config.yaml
n_layer: 13
d_model: 512
n_head: 16
n_kv_head: 16
head_dim: 32
d_mlp: 2048
vocab_size: 12078
activation: "gelu"
norm: "layernorm"
norm_place: "pre"
norm_eps: 1e-06
positions: "learned"
qk_norm: false
attn_scale: 0.177
bias: "none"
tie_embeddings: true
parallel_block: false
init: "normal"
init_std_qkv: 0.0143
init_std_o: 0.00281
init_std_up: 0.0143
init_std_down: 0.00281
optimizer: "soap_variant"
lr: 0.00228
lr_mult_qkv: 0.7
beta1: 0.95
beta2: 0.95
lr_head: 0.00561
grad_clip: 2.0
warmup_steps: 200
schedule: "wsd"
decay_fraction: 0.684
decay_shape: "linear"
final_lr_fraction: 0.05
batch_tokens: [131072, 262144]
seq_len: 1024
doc_mask: false
train_tokens: 848500000
steps: 4535
dataset: "wikipedia_en"
Each number is 128 + 24 x the weight over its row's rms, rounded and kept within 0 to 255. Layers, rows and columns count from 0. Numbers have three digits each. The size before them is the row's rms in percent of the matrix's.

# up: layer 8 MLP up, 2048x512, rms 0.0847, rows 1850-1902, columns 0-127
# down: layer 8 MLP down (transposed), 2048x512, rms 0.0881, rows 1850-1901, columns 0-127
up1850 099:123107101155102108140154124164162135124095138145114115134150126123111127127105148093110150097121140141118130131083108076124087135174147125127109105129095139146112146136113147118140130153113124154087114129145125127100157083151136123113179134087133187124136115144184157125113140180084090140121121176151145089121098170119121132142160136103166082150152144119155135102124109126126160097126
down1850 108:147102119098126093156130128124139098101116137134125086126152155091134130126108140102115133144124138142136149127100095095172109135114123120123094112162138150142100168134135092129118143113137121204133131175095175118123122119128119092110109127123151181174144121182134117102158149129117160135059105126124110088091118137124118141156125191123181112162169188108159092126152114157130132107142
up1851 096:112161151104112132134102089111129128126136076137103117132176069150117116117118112110066116138169122127156146107090166110128114125122121159096183108176104101177120126132106121135098131164129169093100114116135142126146144127150122161099083098095095134161107138152129121131115130144134132114125134145144155131130126140138144124096107122140105128142129110141123143126138146207130079128136
down1851 100:167138107099098140179143108124178144109152117127123103121133120099134141126131145072128112124113104152180148109098155121154121151128120144092143121112094092143089133109140097149126175111117126183169130131136129132139121090109135146111095134077153186126148129133141125115124145128128127159126098125130125097159138116135105110085137167139123112104186115095127141156094116131164106141094
up1852 098:110153131169147098150127126119136167162134132142128132118088145125110112117123131124158144111150124146156115114129147128145112092172157151134121156132158115143148084102114134128112093137094144161168103069105125112130150150111116155092096161190145137097144129139134146123148110116083119134074132119141138135135148117136166131099148144123159144127115181136138116120086113133117120162132
down1852 097:126137079135100139148124110084116145152141119103132110107095114098134128106078154126105130096102074154130141086153125090099051142144133096122134100109159106146141130074142078156144124161097105143111132123083154115079131149112074130130141091120146104090128122086101134133171126075148169135155134124094127128144124153113175130124148146152122124081157107142176099094123142167124123117143
up1853 105:080136159088119122120101122154150105132147102127133165138152173161150117178150083116131126140090113099199159168114102115122147122098144157152109167109077143114119083124128166128143072088116096123121115097140080077103104132091093133114167114115171155114136100139126157151130125129142166112132136113108166121175098096095078137101128113081122109113152137102134127131088144120093111094120
down1853 110:111157142106140100133117156113100120139094124155087145123087177168135111131112123120113169107135118125081100138099134084174208111119114167158108133105121163143144100124135123139111103063111110139112141119142151155139169079152144132107116148115094162093160139102128143152152112096114121111099155133129116156136118106139112152087099110072136110150127150131152123090079141135092126086098
up1854 103:086099135118172107118110209141148138139132191123141158108146111135121097149132125143115110096133123081116150151115130111110138129126101120152133138088094147075104132118077136119150106127099157100157141158129132125127159105154113114137169090158116117175134145113140132118116106110098135160137161128144131126109118105106149122166130111129124099135149131148066117130122144166148140100106
down1854 105:152120127136103119139109144085154152099131105078142059106155157105107123170154096140105138131096113169117134155143115133210115140130084109124106105099158138138117143126113107109115101085159143119090099149120128139118117137135157170155159093128124132128113139119126123129152141152104139110140102123132134100172113140087143150172156147125111120141103108181117114136124109146186145070123
up1855 104:130106149116142095126143157098086148125125102133120152144145105114119195144184127125130121108163118137122104119130118153116117149116142160126108127136087098132117126143161119098124156106133104113135112158111109106129170093153120131144120119124096148096152193155092120139163111068166131119171142107148114124129119083115143156140118126138154122137139172093088132125130104079122125116117
down1855 101:136194143137128136123104116131127129110141111115148112132125116146157120131102127099112112096133150169136133114104109140092130174142170115159103105128180173173116090086177146095075161140130120121132148103082093121136105135125110129146119106160151150109116131129155129087117123106137088177158157110113132110156131097136148126124112154136132139175108111084167140121148142116133127101141
up1856 097:168114167119102145143144048104094124134150154115153098122128105134139099109134129186105110147120121124114145116135148146135160098141126134146126114124091109124130124138096126145140085119164173080129166110096119131162109037131128088094122123108125162113142158129114138130136112116123145086157176118112139191087057102100146180121156146132092165124164149111089138145151165136142139148133
down1856 102:131148111096121129092171135140134141139148136109145105140122149131191158101119159092123100124082133164085092155072175108146086113153110131127137104145116111123124152149149122136125129083082113136105132132173121135110127144121147161141101136112100147139129108136097087146097124095143104131105143106158175093136112138119108096117144127113121103103152142105146058126132156164145143135146
up1857 108:103145192103136123118123148142129172096120151153144181146145082119105135099160119124161142110126138146130094112148146104094131134116131160133109097131119158151152114116150145105149129152169144111127127151125107137113148143152147152099131140122092102147142168102112154091114123135145116104137120133130159172120104114126122154143117127149114108148151188168142117126073094098123157184133
down1857 115:134122110148146100159127141160163117100099123096128102136067128134109116099142145107138097139149112097107118099120125160129145137148104119100136111132078123158106117130149151088048129081151138139125147152111167059101125136152144130149162133140141113124107096167120145141137115122122146141104136126134120118102138148129134107134134145107138142192157151134106137096121153139116151140116
up1858 104:182152178125171119162105129097065120136154113107115126122120159094088125133101133104146108104119155126093137128122134150154146111129135099126127145102138132135119093115121136132191119108089150149089114140091099089106118108116144142123145121134144123105117099119106149137111143116146150124172114154144121150127131111087136123113149157132102124134137149100086143133128108133168108124122
down1858 108:123103103089095175120116143187138093089115112096129100100135125143090090147123097132131128141137141138107119128138169132103118174083092106158150146120113075143156120129112151145133140130096174125155078135173110184123165101120140173123108112074120099114122121142150113118108130119163116119183179146083185138139090122130127107111121131129122122142174105143118130105136079084108147094135
up1859 102:104131129138118129135112068109153161133123149168149101153127126111096128154130169120120152117156151155133098106161120123132131083115118096132125132140151128115143098169135156137148134136143142137109123108133140133157172158157149163117126148154076142138113098181125099143114136145140147133106132102122175112085163123133131148119116113162128180149104187170066137140101110136141116130157
down1859 091:139131104103127125106157125067101112146140120153152121123128127090089118109119106134127144117140139140119107072140101160163123154127107138124118144109110153097157171116095113156110147120148107173158147118190122192125137135134133146148115121124134093128124123112134096148146145121117107180106165136126120112112141147112130160130130144146139137090134088136126160113128129166151109094145
up1860 090:153118150141140135119123111143135126148131152115119103109137145133163123093165127103145153128109146162095146189139125097148138132135117128156122171139124119135131141121168136127131131133117151128104171148109091117145103101183106134160120144122154142078032124192130136076130106110165121135124155095131149170127120139105133106132131136138083136108131128137117168110136074131162126177126
down1860 096:104152099134151111120196077150137097130118147165148112097154120106140138125172180096122148109125146121122134102135088145141138161131141135101126109103167099131128122111116155145124136154127135108159163128079148182140114138147142084117114152169103135145132105064141066130096140144095102121133103166168087091126122174135143124101130160117150170129118120092148153147103150100149132062053
up1861 098:148148123159097126151132150120160095112123095128151113126094102147154107154126148130141131112120136098184136122117143149168103112176146163130171124162120143118150097149123111110156112132102094098145141114087113148195148137134108130139114157125143086136134092138079124117117118122123076142136104112108108204147125160146159144139153142159138118108107132144116181129123154119118125110144
down1861 095:158124114112121152138126138131142126130173094100113122122108123135140117094109139107082178090157115082144132156134142161117114149123138184129111138138114106134131104170103126167125129111094116143134148175136116121160135130101119132088128148100158125161163177077110123141143108108103104138166134142146107109120144128172132162116125105153149105112124115144148120082117144123162122135123
up1862 107:117107121098112093153138130145110130127126106142094144105154130086109100096175166172126129117113134090146094126139108101124118108096129146156164107115140156124107160140125144142158127139074142111133175109104163101158155122164093173132154070136152128103107131103142123146128077151132147108125122111160126160120163120104131128133121118156112139149093130114169128128130141178104120084131
down1862 106:140110146109124126161093116137125122120115145127119098096108128112153126120126164143107130136101146162083119089103112135138102117138119100121108120133160084165133114081116097132162088157136166107125141071113144139116156100108143165138144148131128114110153111124104140100134102107094147137128120173162142090115122109148098149128099117062128134148085108111130148101158169168112184109102
up1863 095:141110149083121150099153094085118138125071140113154157100092132160132151074151181129105083107113146154165135123143149148146167140107103171139090120128092166135092145142122116127179116139101110089143142115149134096147107098143089124106114094083155104125121094110140120147133175108115147157152121100166128110103153107155161094109136122127141152142093110105148122103128126160182134133139
down1863 082:134134113154086130129139139124158106117138131134140104152181134084133110160104111111139151133118144116126117115135086108147116140124130123106115119106110132121128129145151134118127130115149127148112131108122125142100092144110098166130116102150140131128154138122168144118118139136116106121142124151107101129154125144154100157091119114102113136142098141149166159134108091109136129124125
up1864 096:133177156137138114144158059122114121154143090103079109130130110101135117120155106096099130130131128132160115112127099136119127158110154136172118135134132129065145160140108112138123146165103121145131151108087135116102136128122123123144122103132120106144096148152094114092140105137144132146165127108121152112153167129165093135116121136138129150100102117105125075114158136132095092121145
down1864 100:133119102112111123120104124098102144129129152116165123083151141071114144120128140119171084142146165118163120169144127134137133126124112135134164163105152142185117134185159109139105076143143107119143121107144125144137168114131122131101180138138125076131153138091134132119104129137101120120098152110162100086144164164134177080157109123126170144154102112124122120130134089182135150133138
up1865 106:106131123147138119123132086118138151104127128143118139104101137129156109181137115151096152132128107142125173151125123075196115128150138118146145140107123081090112096139122140114160111112173111126085146121126155135181149089129144084118150155110116106103096100117138151161132070178138142168121149153113135113124141104147137171112145151168145137141145136087151100168075074133147120145134
down1865 102:139135110117141125148167106130135118127089104120132106119187128146135133147112086149103141091138155080134120144167152116121107122076090105129097129128175137110122152099160105158124118144135098115128163094119138106116162106117136116115138153125172144164122120091137139101122106174151138145109128120151108098115083103139150131107151129175154123126154130106105149105083132091093159145116
up1866 104:198153143142114099173121147163180108143149111092139126111174081103125116111160090104133113117117099152184142159122104141108134119127124132163111127114151125101088116146142098102127110136104162133103114119146106130119153142144104156120131154098113154124147119176131105132131095091083142128147167083122143126154140124089129116141100105146126118143148121164177110136130135118055192099133
down1866 108:086125094167128156134109125137139139143151146133125151134133113100173131101125108150154126101118131101093142104131123134076152147077126136112125081134126166152054152124155165064097155112123146125169144091177115144121129122153135138144129103103114076144150093103109102128078168110156080132153180103127134151146133149169118130120114135112138159146148150153127163183130154115149104124146
up1867 101:089114138121120125129152135092166135138135142113118114156154129171106091155123139176135098099133138109102110125150080154110175155114123080132127129134102140111153113120122089117132119164144091134108111160140111089126160094154113144119156146180127096104124126141091156122112124132142129124095151142124099100109133088110164071118075158132114175150114150138114110084130103103109135076112
down1867 094:111111122100100141110129142107120088147130132145135117149110159102120122141097121124128148148132074125135192133098139155091116081168117108145102121115135100188128150153109089104132165115108144101122132102136105144077158147150127169139140143105155133146113092121158112148149147132131128114154110132126128130141095091116102098139104141166138123105135126136148142109123141099117104133118
up1868 096:103152127097088158058122154135150142142147129132124168133112080159097156135143134119148124176132135138114074150164136154104108135118154124189113111103147134149156107139125150141130146178117105136095127132156126144147097088129128172144148121106113104133134123128141076145103139121120083120119148125124172128153053093144122083104107086122100132142127085126131072166124107138146156140159
down1868 104:129175114171114138121114186117109061124143062120118094111100128148128162130131129101137106095124070136190134147133139129119122128125140098148135134128187136158177135143094119137151161153145118144084106119112089170143114112121136105145145126116135101134104138129130118069129129119136123134149144153143145121129119110125102090124154102158130103115157145146124117114108158141136134114161
up1869 103:122120164133214142129112103158167145147136161147147142166156057129104116150077147115087112082114138119139141150147153127145162092099138111107128141103115107118157096112113160163126153105123130126098160120181113136142117109123109131132124127097115142123128154152115156138173177159141105136102122078126134167132135153117142121156119073107115092106151115105109070072114153124123204147144
down1869 099:109122122177125153179150104144144158121144168123130135096130160157133092124150139101165150119158149100141103108146153144191121179113088141177142123066150158094093160152130142079127105130145148086083136099110172181109156085108104127120151092085100132087123164137123128137121134113193136130133109118104073143126133078145124125148111132090123128113173074116144080106094133146086137084128
up1870 102:142146090155115125127126125157135119116139093113145164174167126110128156113143098142176150130137144127128148106144133091102165140076130162138167149153125151090130098130171112110096094166157130122151127153140110109108142116094123112082110093128167167169119109166116128152165158150121130166147145091130123135141115106160122124082122156093158187117121096135129145145113106123169115123099
down1870 098:126132168121082161111090127146091119164142109098085077154181155134163158108087138108098154120184082119107147131099122096150108104102132131156106127164134095135168116161080139112141181107115142117168136108157150128108110094142128164131147154077111113155143116121097139123129128096122116185118122146081133133115112112071102084125126131132114142114100136153140122147141092147137096102152
up1871 082:106151098125118124109137128135075117098116150100142132131117128133170123158095115145155130118141144126107164133116115170129090140177128151099123139138138109137139145129117098120115135185062130138120145119097117129116125096129101107144115128131129124142123155127136141076137167154098145153083156129141120113123105156129134141168099135111136145133125170126154082135117142062121123144122
down1871 091:145108167138130147145111113121169093122150120156127132132149149137142143120095124135118134093132149112115135145164110072114116118109156140123114125152149106109150109129131177094121088066144125146148100130160149093130140135123119120122103146131147151138142086128120115092164157121133136129151109094154080149129163105149135115097159161144142080100140133105131176150146153142125105134135
up1872 099:118128141101144108144130136137152158119119102167127138134106108178134137137083147092122151117178132145151091114118169137134138106137126082106093098094104112141090127130134125130133130121114117137093143164111150143095150116133120120129129090114117093117100136133099130167115137108115075128125132096155145129078157151151106065107093127159150109162153136122128150115189152115127123146131
down1872 095:136120116152091077114131092143122097178145106145110146150130115125086125124146123095168123153115097145143171106116159119097098100140102081132200134127135157115169135131095137150131123135158116108144143123101109114201100096072157149135140149140145162121109117092111130134126156140131093120084168152078105100157162168103118068092122143160118175097136096101124171092111074151202133082124
up1873 108:090122177111154180142139154135167137082162135137104119126112165120114166185101122122129126106140137136129143108121146099149130125130111125119123137112111125182142123170097168092151117113091129129141137125116087096138110130147127140147097123157135128100143168124099120110097119140151128139136112100148145145140123139141130158137148116063083142110167101139152066144106144138129127122100
down1873 101:132146186114140101085132129133125140120140142134120143123153068141158161131130163133129163068140075151176158153112116133104118114135122118118133138074126052137142110144094167112130095114118138125124135138125091129196140101192079164129088125156145113124116169123092121110126134107148096117169175137109088148128186135143103146127129159096143094151110133162152082102141127128105132123132
up1874 100:112114106143141144118136153082052132141175114135112142136101078164102145106105123116125081151153155139119121129148113129121143108115150082131158159106147151123149112160137105127144118116121107142138118137144160142104135117144067142148086132108141133128080115170132056102104154152134113113134112138162111165112075113153144154097124114145095176130141133110118150123160120114093120125125
down1874 097:112147112097145141125131099131127110092109160143186165141110161117171130149156110132143153144146120131115120166133112153140138113110142177094127123096096131132118106151145097147131183146116129113091167101122099108118103099135094149114176157148146123089125148108140148154101128137142135114133117114068108120101130175124140154097114093124106133124170170163165101114112167157104131156110
up1875 104:124184154146141121143140107152127108146113119143119121123124095061122134132117112089124127097156175154152093105153106129124173115126128108164173115138142105137132053188154104133156190120087133135128116129146138132151110112094123149162118124139098134129142115128060145131090076117179124131107115134097121138129145112080127145115099118161145104069098114134125107167104152142122135120160
down1875 110:158124123132135103130134136117149131168164122097084166138187120144122133132159124150125111105091148114122141120142094116138127144138109105136120136125168099132180110154099147137136135066134160116128119097116073107144122147114076166092068136134130140135150119107129129146124126138110120106143136110143120159086144060131160124166131154124137102134146151106159103133106131075162149129094
up1876 105:106097156136175142138078106141144159077159122146143121099110136106112129141113140129177110141102098146107134099141155131123121124170128130153107146126110116146138144100120153161155124151131148128156138105110129114140125157109135114179140126113113173174092086089127135107172134175172125118150125086147097107139110074154153136133100094146155121135152114119106130110147168134098134125094
down1876 100:125100095143131129115097145121137152095097117147095150145080168123120132116136145141140148083171136144116160136129105123138147170142096115131123094127140117106133086152152139148126090121152156177170122116160112150088138099121135121151130162138145083121126132122125153125160132108124111155161102121117066115114112186145125114147134169094145149138108113112097108127126184120126148125126
up1877 090:087119124094082127139138066134098119122166092133156128180144122131139090097115140138124121104167121146112140130103092154133129120133127159119097150122177116124115104166220143181124117143138141140099142120162135121062149159090111122125123126129134149114165113210094127161160137122112128141105125145116149114112146074125160151158187139082151119132119106113128139121138142132125179139121
down1877 093:133100106087136178135160155164131113154127177127137123126119132082111130114089147113108141127131170135119073122135140099145102206080104139124098153136101075114134143141074109155084118106113123110159098112143138170140148098146100115105146176121142125136134148139117128165174103144100117117127114143122092130124139143135128128127098090113103145136156146141121107145143126137110143166193
up1878 103:121121111147159150147141104122149131150155103123146149156104120113097103121075133116144133134103140128103112134122148118082110104131148115122078099141106128173158126156092128105101084083128112102127121170135100122126139102126162138127133155143092152165133112101137128082117160135156124131125135111137163137107098179149102155136127117124138147144128118129067145100104151145142129133115
down1878 106:161086131102111125156147149148131149128132092120095133160094136129147102153105128098135153096158102140142128102081131148146102108127146096098109124101138153166121110110124141146107118086138111140144137130135115108126120109075166125146170146150133133145157063130122119163139134142136147126141136061123148135149132119142106140093139142101105118143104103128091096097096085131125106160129
up1879 097:179123116106125142156150134131122101129159153126126139138132135103166142110130123137114119139127141090114191153115149166182126131109108140136100178135107126108131141151122168112124136107164149123112137109122116139115170152087104123142127133116136142097129154147131125173122153126093107087148129112111125135156152152114091157149137100094143144133144129111117134152134097118141129121144
down1879 096:143134114101104161136121116118127151165123129113128193144158118136116121170112116125142133127129126162118116080143108139124090126159152157098107161143122109143157122118117101113100124133142141133120161114174134118127128120126134187116116104099152109108147154129104148117115124146122137131139125109144143145119129120157141118102141145123141106126118115099127142068145125110104141115124
up1880 101:112109121156153159126135158137131127151083124119136155112125150156143113126171181149132161138107088088133153169154124140084099101119128085147125170147087097102151122123146131131138106136114175160091124110098142111147121117134106135128114125133133071135167170154139090127141102133183108111177104109139135157127147138132092158114061131123154103135142048186128154147148139132117145144107
down1880 105:126124169116125114098127138097131129112171119116122139124169121175169092054121142129159148124118132105117122149132161133150149142152132141093154136114133121123152109144122165125126121131139120159139169124122108134102116120175149137149112138128105101118124079113111119126121164126127140131149139138135115120129184177111123159095099155121150111154143161149083154121134136125149144137148
up1881 101:130100143126149094115143172132084149152144100102125139141119130109122160127156141102149100142153123104111098132143116116136153130106145127139147147097138117158090093115167132107143129151111086142086177173043125129114153144124144110136130154142130104111084120143150085168118157126135148138162093149129120120136114084154136116112150101153091124209103110114151095164159130145107124111078
down1881 099:150148102159093142122120145161125131152139103135170116140169065115139146105185129136130177129139086142122134126119079109076105100092150142105144109137169138112098114094116124138159120127141157122104103109105153104128100150144129136138141129154103141103172094149106140086170146140140176163119124148095123197120185097156104124129123128146157089159155132117153096134093147105138107051165
up1882 098:149139156119138093136104067098119133138138128082111117099054155120124097103111127089152100162136154120129134118161117133127142161132115085129079168118129087117147181181118134092164057123106140143138099141141136185149155150121137117132144121159113120107110146147116136087131156128104121097116125129082107125155106168102123149137137138119113148118134131085167124182112159139166125120161
down1882 097:089148125162154109155158118128077112118162146122079121151132141141162163109131130107121133113132109095142184158111081115119138138130091125132130163166128131124097119135121086172141140131150113184099120144179112080140105165141117133142155166102147154145145146129102130172154131125123159147136135143126119120153138148114110131108147183112091140139118110128090162111102123127120120107150
up1883 091:126141177146151094123091126101124141132100132167130136117146132141108095164140123140143111154163117136125120087123090134138146123123087066116081147133119125108172127124117113102073130151113123108153155083116114129089173125106108111137094112112093152149113117121108131124214138152196118141123146106118150135176133094113100142105123114205131146111126162096158093164122142155139147107090
down1883 097:114105163100134141115139118101154151109129143112124140119130178149122106152122115130094082100083104108085086084134152108152127093126127139132118134140165101124144137098129123169105129126107132130112121123135163116133107111141114166166125126107106165130140142111105162128165153141118138168096155141132144144108148137135126106158104157143107117139103127155118112102107119134110147143088
up1884 098:093152178140154163138129127105131125112109098157133121166162147105098118132133127135157104092141116180106104143157141144127112114141112132186146109094095120113136097097077088141114091129079114157096090151118156168137132177131157103135142113141113155066125129110181139082130162133107116101080113146132122101098086169131106153132111135120093141110132128116151153083135146090147148147209
down1884 110:145136096106101201117121128141126143161097117140112136137073092078141132120137091133132096124141164131124100114087102157124178154083118112133135135109099128117117138106152093114137166161126124124149117080127143174126161163122124165153130112104130118092180142140142155101101137073115128101102139151128082136097125143075156134118159162079151145157076156163119114155142143140120112160120
up1885 101:104103144139138104109107089102150118149131126121161102156143162107137167162127078096126102084132129136108129117120099137125102144122097134105172118108167117119146112098137158119172121168113126125138152061120144139184134122087118134089162109143141166124154165116153107111149157108136076106126149111147149131125139158142113112143129092142132156142131124120142082142121122090098128140102
down1885 101:127092125135155142100120114103112169164110119138127113151100115127143125117161122114103130097141081142099094087106093145135143157139096103140166163129116132119112131120152087143152100118094130120105102134109143101101111072109131147118122127130115160100158188126101142156133146146182137094129163121158181184132123107143110135130147137102119113123103125163102096107154119150093138141088
up1886 088:150117150122116114145128134171118121105085134142111152121132131143160135139140126144138169147151134119118098083119119137096127106141154138132143144175124110086146124116149144113101121176149086149138143112116118085091084112135129098177139161129162109113134136128127154155134086127123076157116120095141096123139189114125166115104095129159062126155128129138108151129138111130121101132138
down1886 090:130106105142128148128155093124071200130127148127125092133178162161109133130118093122163108113145115100086105085139099119126167150155130091149163145150106169095120116086123126131143128146130108160107122091157150114178124148174145158147147111138108109136118096098168122131127165124132139125140165145159107112159122122118171123151140174151108114141114120168148147118116142137118211138154
up1887 102:080128162115108122117149117169102146124080104121103113135112115082138077120122117159156133148158150153139084124119157161112114134141119123139138118099115120142113111115180179139122101128168148150128114124105123131144071097112133077162119080130137131123104132117129153142091131114129120149164149123131095102138115112147079167130141091141122128123085106129138157143147180098148190187082
down1887 103:090170162108110119170128104095134120115166133135120118122134091110136118115180172112115144143140141160098153101121092161086147151124136140122103135102104169137117143148128146167147159152154112146067096124120110144140124098149138126099120169121154104096158170111161153155122092149153172158074138119137149096122168154129153144112154107101124111132109084136138130114143114102142176155106
up1888 106:129116118101148105118149153140132129064128128158125145113121175135119134165117127159114089141165098205145109144179161137130174119137086111107118095130079142164129121181087154131117118169156109121143141155147115138080140139129090136089126129148147096139127168110128103140129082136120120120143122104126150173117159122138106152133123160157116097124152131143181116121137157142133125149116
down1888 104:115100082102119103099127102128144176152166069112124118167125097085103145121093157139131141148125116154165156162158131122137121140132100134125083089127123156123158144161141151145082132126130105099136126138161123119123083116101134136106144120138168137137128167142163122114134131158118139159126138100113177098124099134123091140143183165093080110096165126082088171119162125161143121107081
up1889 099:134174128129169146111128115134163171104147154104113105137121124174152148173111104117091168113100110134091166068154070156112139127124177123172098140125118148147146110124110088127083120142124140151142095122143090134081142119126109105162134150137122120123120142136121106121107121135168094090112136138124107141144162110128154144107109103162112126075092118132131104114124172173154148164178
down1889 099:145153173128105162122129119113106153132089167087112141146110109095121131128165147152075145155100123125134101143105120121154133141126110135167123169104102141129095150148132132116141127126131110112165113097110120166151162147125118134149149118140131101125147147125125116118154127085106150111103167134150135073094137103141151096116110154106125118148149160132123120135148150133182138105139
up1890 101:086143076144105149142156096110072161131151055087125155086140078169123172155117155108126124106151183127123083150151165167127090172090115186109112168134127160115178100139160154120131144129135166109116153136110163129126121121133060093129111136151089086145113125098093119123170140105123114143123146145107097142122104115146120148083128081150154129127134139131143138127112133145093127139106
down1890 087:157089122158114111151096100128090111139128143125172128110143099169150121089156124126115135139126119132151102137167142154115110100124122116128136123114135166133139118132136140122121120131104125155148096145087131111080122126158089107153158122085113091124149108109117151127126123156106124128137104107123147119156103126117133104134104119114143118097122118130146166110093162120088159115167
up1891 085:107139103116148128125133115156122107158137108139138124143154124107128139164131141124087113110122115113119096159140088137120143144153163126163138173123142110121157067128131145151110152153103113097168162124126133106143149060148140109148129132094147134170152123152125128121133140121098130122120139148094151138125103092143105121151095148137118151117086100143115120134121125134148156110095
down1891 084:160149086154075158149138141126141145111122095119147128157117152107110104076122118138131155158100092126141156111098091109169143179105097144131154149169127163126121135125135115088130153146142099136159125100135113124110087121101119168089147168103124116111123108122153133163122128168117103131133144119140113132162107151136080116107146121141118104141109062135137144124126093123125124110181
up1892 103:128124128105129128182137127113104112148134111112155117108132121138115191113127122152133143130111149061110142148113162151133120103129123109073114185159105132117121132140123136136121119119158121134104100125113134097148139111120147109092116109112104110157138126113139129139137144111130142171070132127140172134124117169140134111145170132137119165134122146174187107114113128132127142128112
down1892 101:173162142122103118105128150129078128148121125132162137151121145117105154083132116152111126147092121133143105105105192110145108156145127065118159189126147129117128159125142106139160144133091123161120133121104152122131137102144124147173074142129106143059130135151116098115116131140160083158156110128139140137053178152110118094136142089109092169112141138129121140130095103119128143120101
up1893 116:096121116126121143083140086117118155131163144131124102110129099145140157156154130135115107121139116172113142119149094165144108120186157115135099114135141094102109101169105118136129162124114120116151123115132135087149099110119119172125124150160124138168115120141123124154105138118153115145092155124095104154062127106178123122119148151088113169101153127139144131091141138123168102155115
down1893 110:096126124158105153131121154119079161128165137150182123097113151154107131166124138126109124121157089122121103088091123139123106123178145112089105120135133116077086055135137145118127156105107114130127124125099092165100140137126135151135124130104102139111117129116124116150155108158140127152148158121123118121117100123147163070176147172101103168147161129112151111131155152106119145103132
up1894 099:137127097183121140101094109112112129143184159180098168097105138132100139145143114116135067108140095143125172184139094142128115074095115130141152100094140109089159101127107127145168107147134120147115120125109124123171166144131079134122131130171117117118127145155119144100115138167161122110104133128124125090106080150096112131090114135129137108116150063130149138098114145138150146121101
down1894 100:131162148099151147132110094110129125160167134121114172097109169135158135097113121144160109134108125103148113130119093113131139141105164145125118126178133155105140116108115139158109160125113105116132117140125120106097141145153104137089102123148109117118132137140109097123125136161117168141149158153142137134093168163123136161120104128105112135116088161117120142145151088163113140136139
up1895 100:128133095105096111115134137114110142122126125074070148150157166111098139173125136136121078139140196160148135127106133121141175136139123063124154101137157146080125141129142137140119096109121138117111116066098079085132108161139096140094153137082119112137135110126125119094175134117124118145100136142103137135138151115185132135107149144166107149125110087116087087148141142143116106172103
down1895 107:132125147087136146135132129214118167177150115100107134184131118074094107115093168123122128113140114154095105148118113103113086119083120131171144132133160094149144132087123141142111107100119136113136112140095126180120131128124138155106116124079149117122167129131146133146127132116132152105095146102101156132142097091130157141137105117136147143138096086112122114115129143111127166098079
up1896 099:133148125146157109101106132146140088120125135114143091109135114139137098157157105141076119105116135081156122107135060093139158145116133181138144099109110099124163156122097146114108109127109141125169114069137125102133156120138162107106134132129142108102104137130153114088149089137104169147108127086151105096095168122097138095140117140121190118128161178134086119169119155102151126185124
down1896 098:143151125139132125145107147147143174113150139124162122143125117125164082100121170105126136126108090130113097136118117143161161091120136153167107143112140107182076165109128131128166127120138090063111115120098109126113134120153088143124137082140142138111153141101126176133109136098092139123176120095119132133112133087141120154137140115107099147127153113117091110121102126121151118122122
up1897 093:154166147125075155099150136135114124141128125144097131166126108126089110116140117133137129107116111131136161167142137122107124138102120151131101079131140134172124139114123100188099114145155132155143178121087128171141119131108146169105128119087127179144111155121141127108147124147074102131148148105138130143164112101160117178115111145113121124114173140130148106111145162098114145137118
down1897 094:116153096106091152124096089143140144158110125078140136118149122121139122105112150128140128122181127171155169120116172101136110159116118126144178107111124134132112128141185119126109120137131161092177138102143135096111092114172075092092150055121096118147103109116125091150153114137100145149107107100141132088145131136118113122122155142069131143119127112149112149190144140140083110116110
up1898 096:165123162125206113186139091112148102099092133148119148049154102059152119075169128089113127113100152113133144134147151142143116079142157124127153124120131141151138156151094105113120082135098048136138142119134127107129140150124146111090115169144160160135145112113095117149128117121144124112154130160096100130136116117103172132148140131134121174121132155098117108076157113117133119151128
down1898 084:124149128135128136112103137125137113129177149151171136105091124088097134146122154079123139130109139161097109131158142145147099109161112116109091140139131126133138135115137144089129168129126097099148117135124140148100127129139126138082100114088108167118133150130142122125111157125115151173149135147114097134122135138132113139095152146134145111127076110169113141126156117129068076139096
up1899 094:112155139112104126130159135122130124135117126122106193131164139134170135093109123145174162121085164075136129135167135093141115106134147130178138145165132139129139110155127146107102132137151142101158129135125121123109148133131143145151128093118106143129135132184146160155107078126106166170142171157113139147120082118096135102133080183148150134166086131129109164108101090101149151183147
down1899 095:162122140088199169195109111111146150100152173156134060153190133122172128198118133116117141131127119149116136106147134093100136122118092130155086107125104109139139125132122159102122106148156140137142121153100135143134136135156131151156078169156164138117145154123152144103119078158096067153142124101190110125158130136096124130116131189149115109136117102129100121143124131122132139143145
up1900 091:116154110095126136140107113092141182141148102127169152150186141105098153114142128143151114157106131114121140155164119075144099161106143135194149131115096091129145122120121145141144090141130128131123152135134128175138090121118119157092158143121140141109151124187107115132125162143134118133139118188115110121128124142115134173115114170114112141134202144117126086125130097178155112127111
down1900 075:168137170136122105157111127164145125123124116129143140124111155123117120109133147169156087141125112130135130131146111154150092138167095116135111142117137133162102143148140114154111163130137124180122095114143152164121103133121114140177138127110148114094098156119092188148125123119130137131167139101128108131146135111126127121130137126152125136112101124149134138120107142077158142083132
up1901 102:122145139079098162150068116130076118148117148155175139133202156112145113106120099134118123147106144129128103148124132135153116100107111146161157188122131130113111140157112145145160090101114157110132127140092125122143131101113147151109125150126141167083151126123150165123091111120100114150135084143115095111096139162135147136116113112152126114132146078154118098076124155163141203148127
down1901 109:141142104117143139105140103114145156124126133124110094133123171140137098162129157118149101129107097145111092144113136106134110113131108142136135154140132139091123115121119123113087137089084144112123111139183131122132128120095127151116120132122143127115180121111114123121140163128116084168162118109142142099088119136094166148145168141131124111163154126101121161153168121125104196131151
up1902 101:118140156118093144164135141134100134133120095145148090157125093140159120139125132132149106076141168106137092142146165132147143144125133102156131170164121157112100085126165111170187100171161115114115197158173109133133123173090159134154179154133098120136130109130115146142127145134148176099146134125113101130147106123113128154157146138156163096170115118139135106112117146104133134109166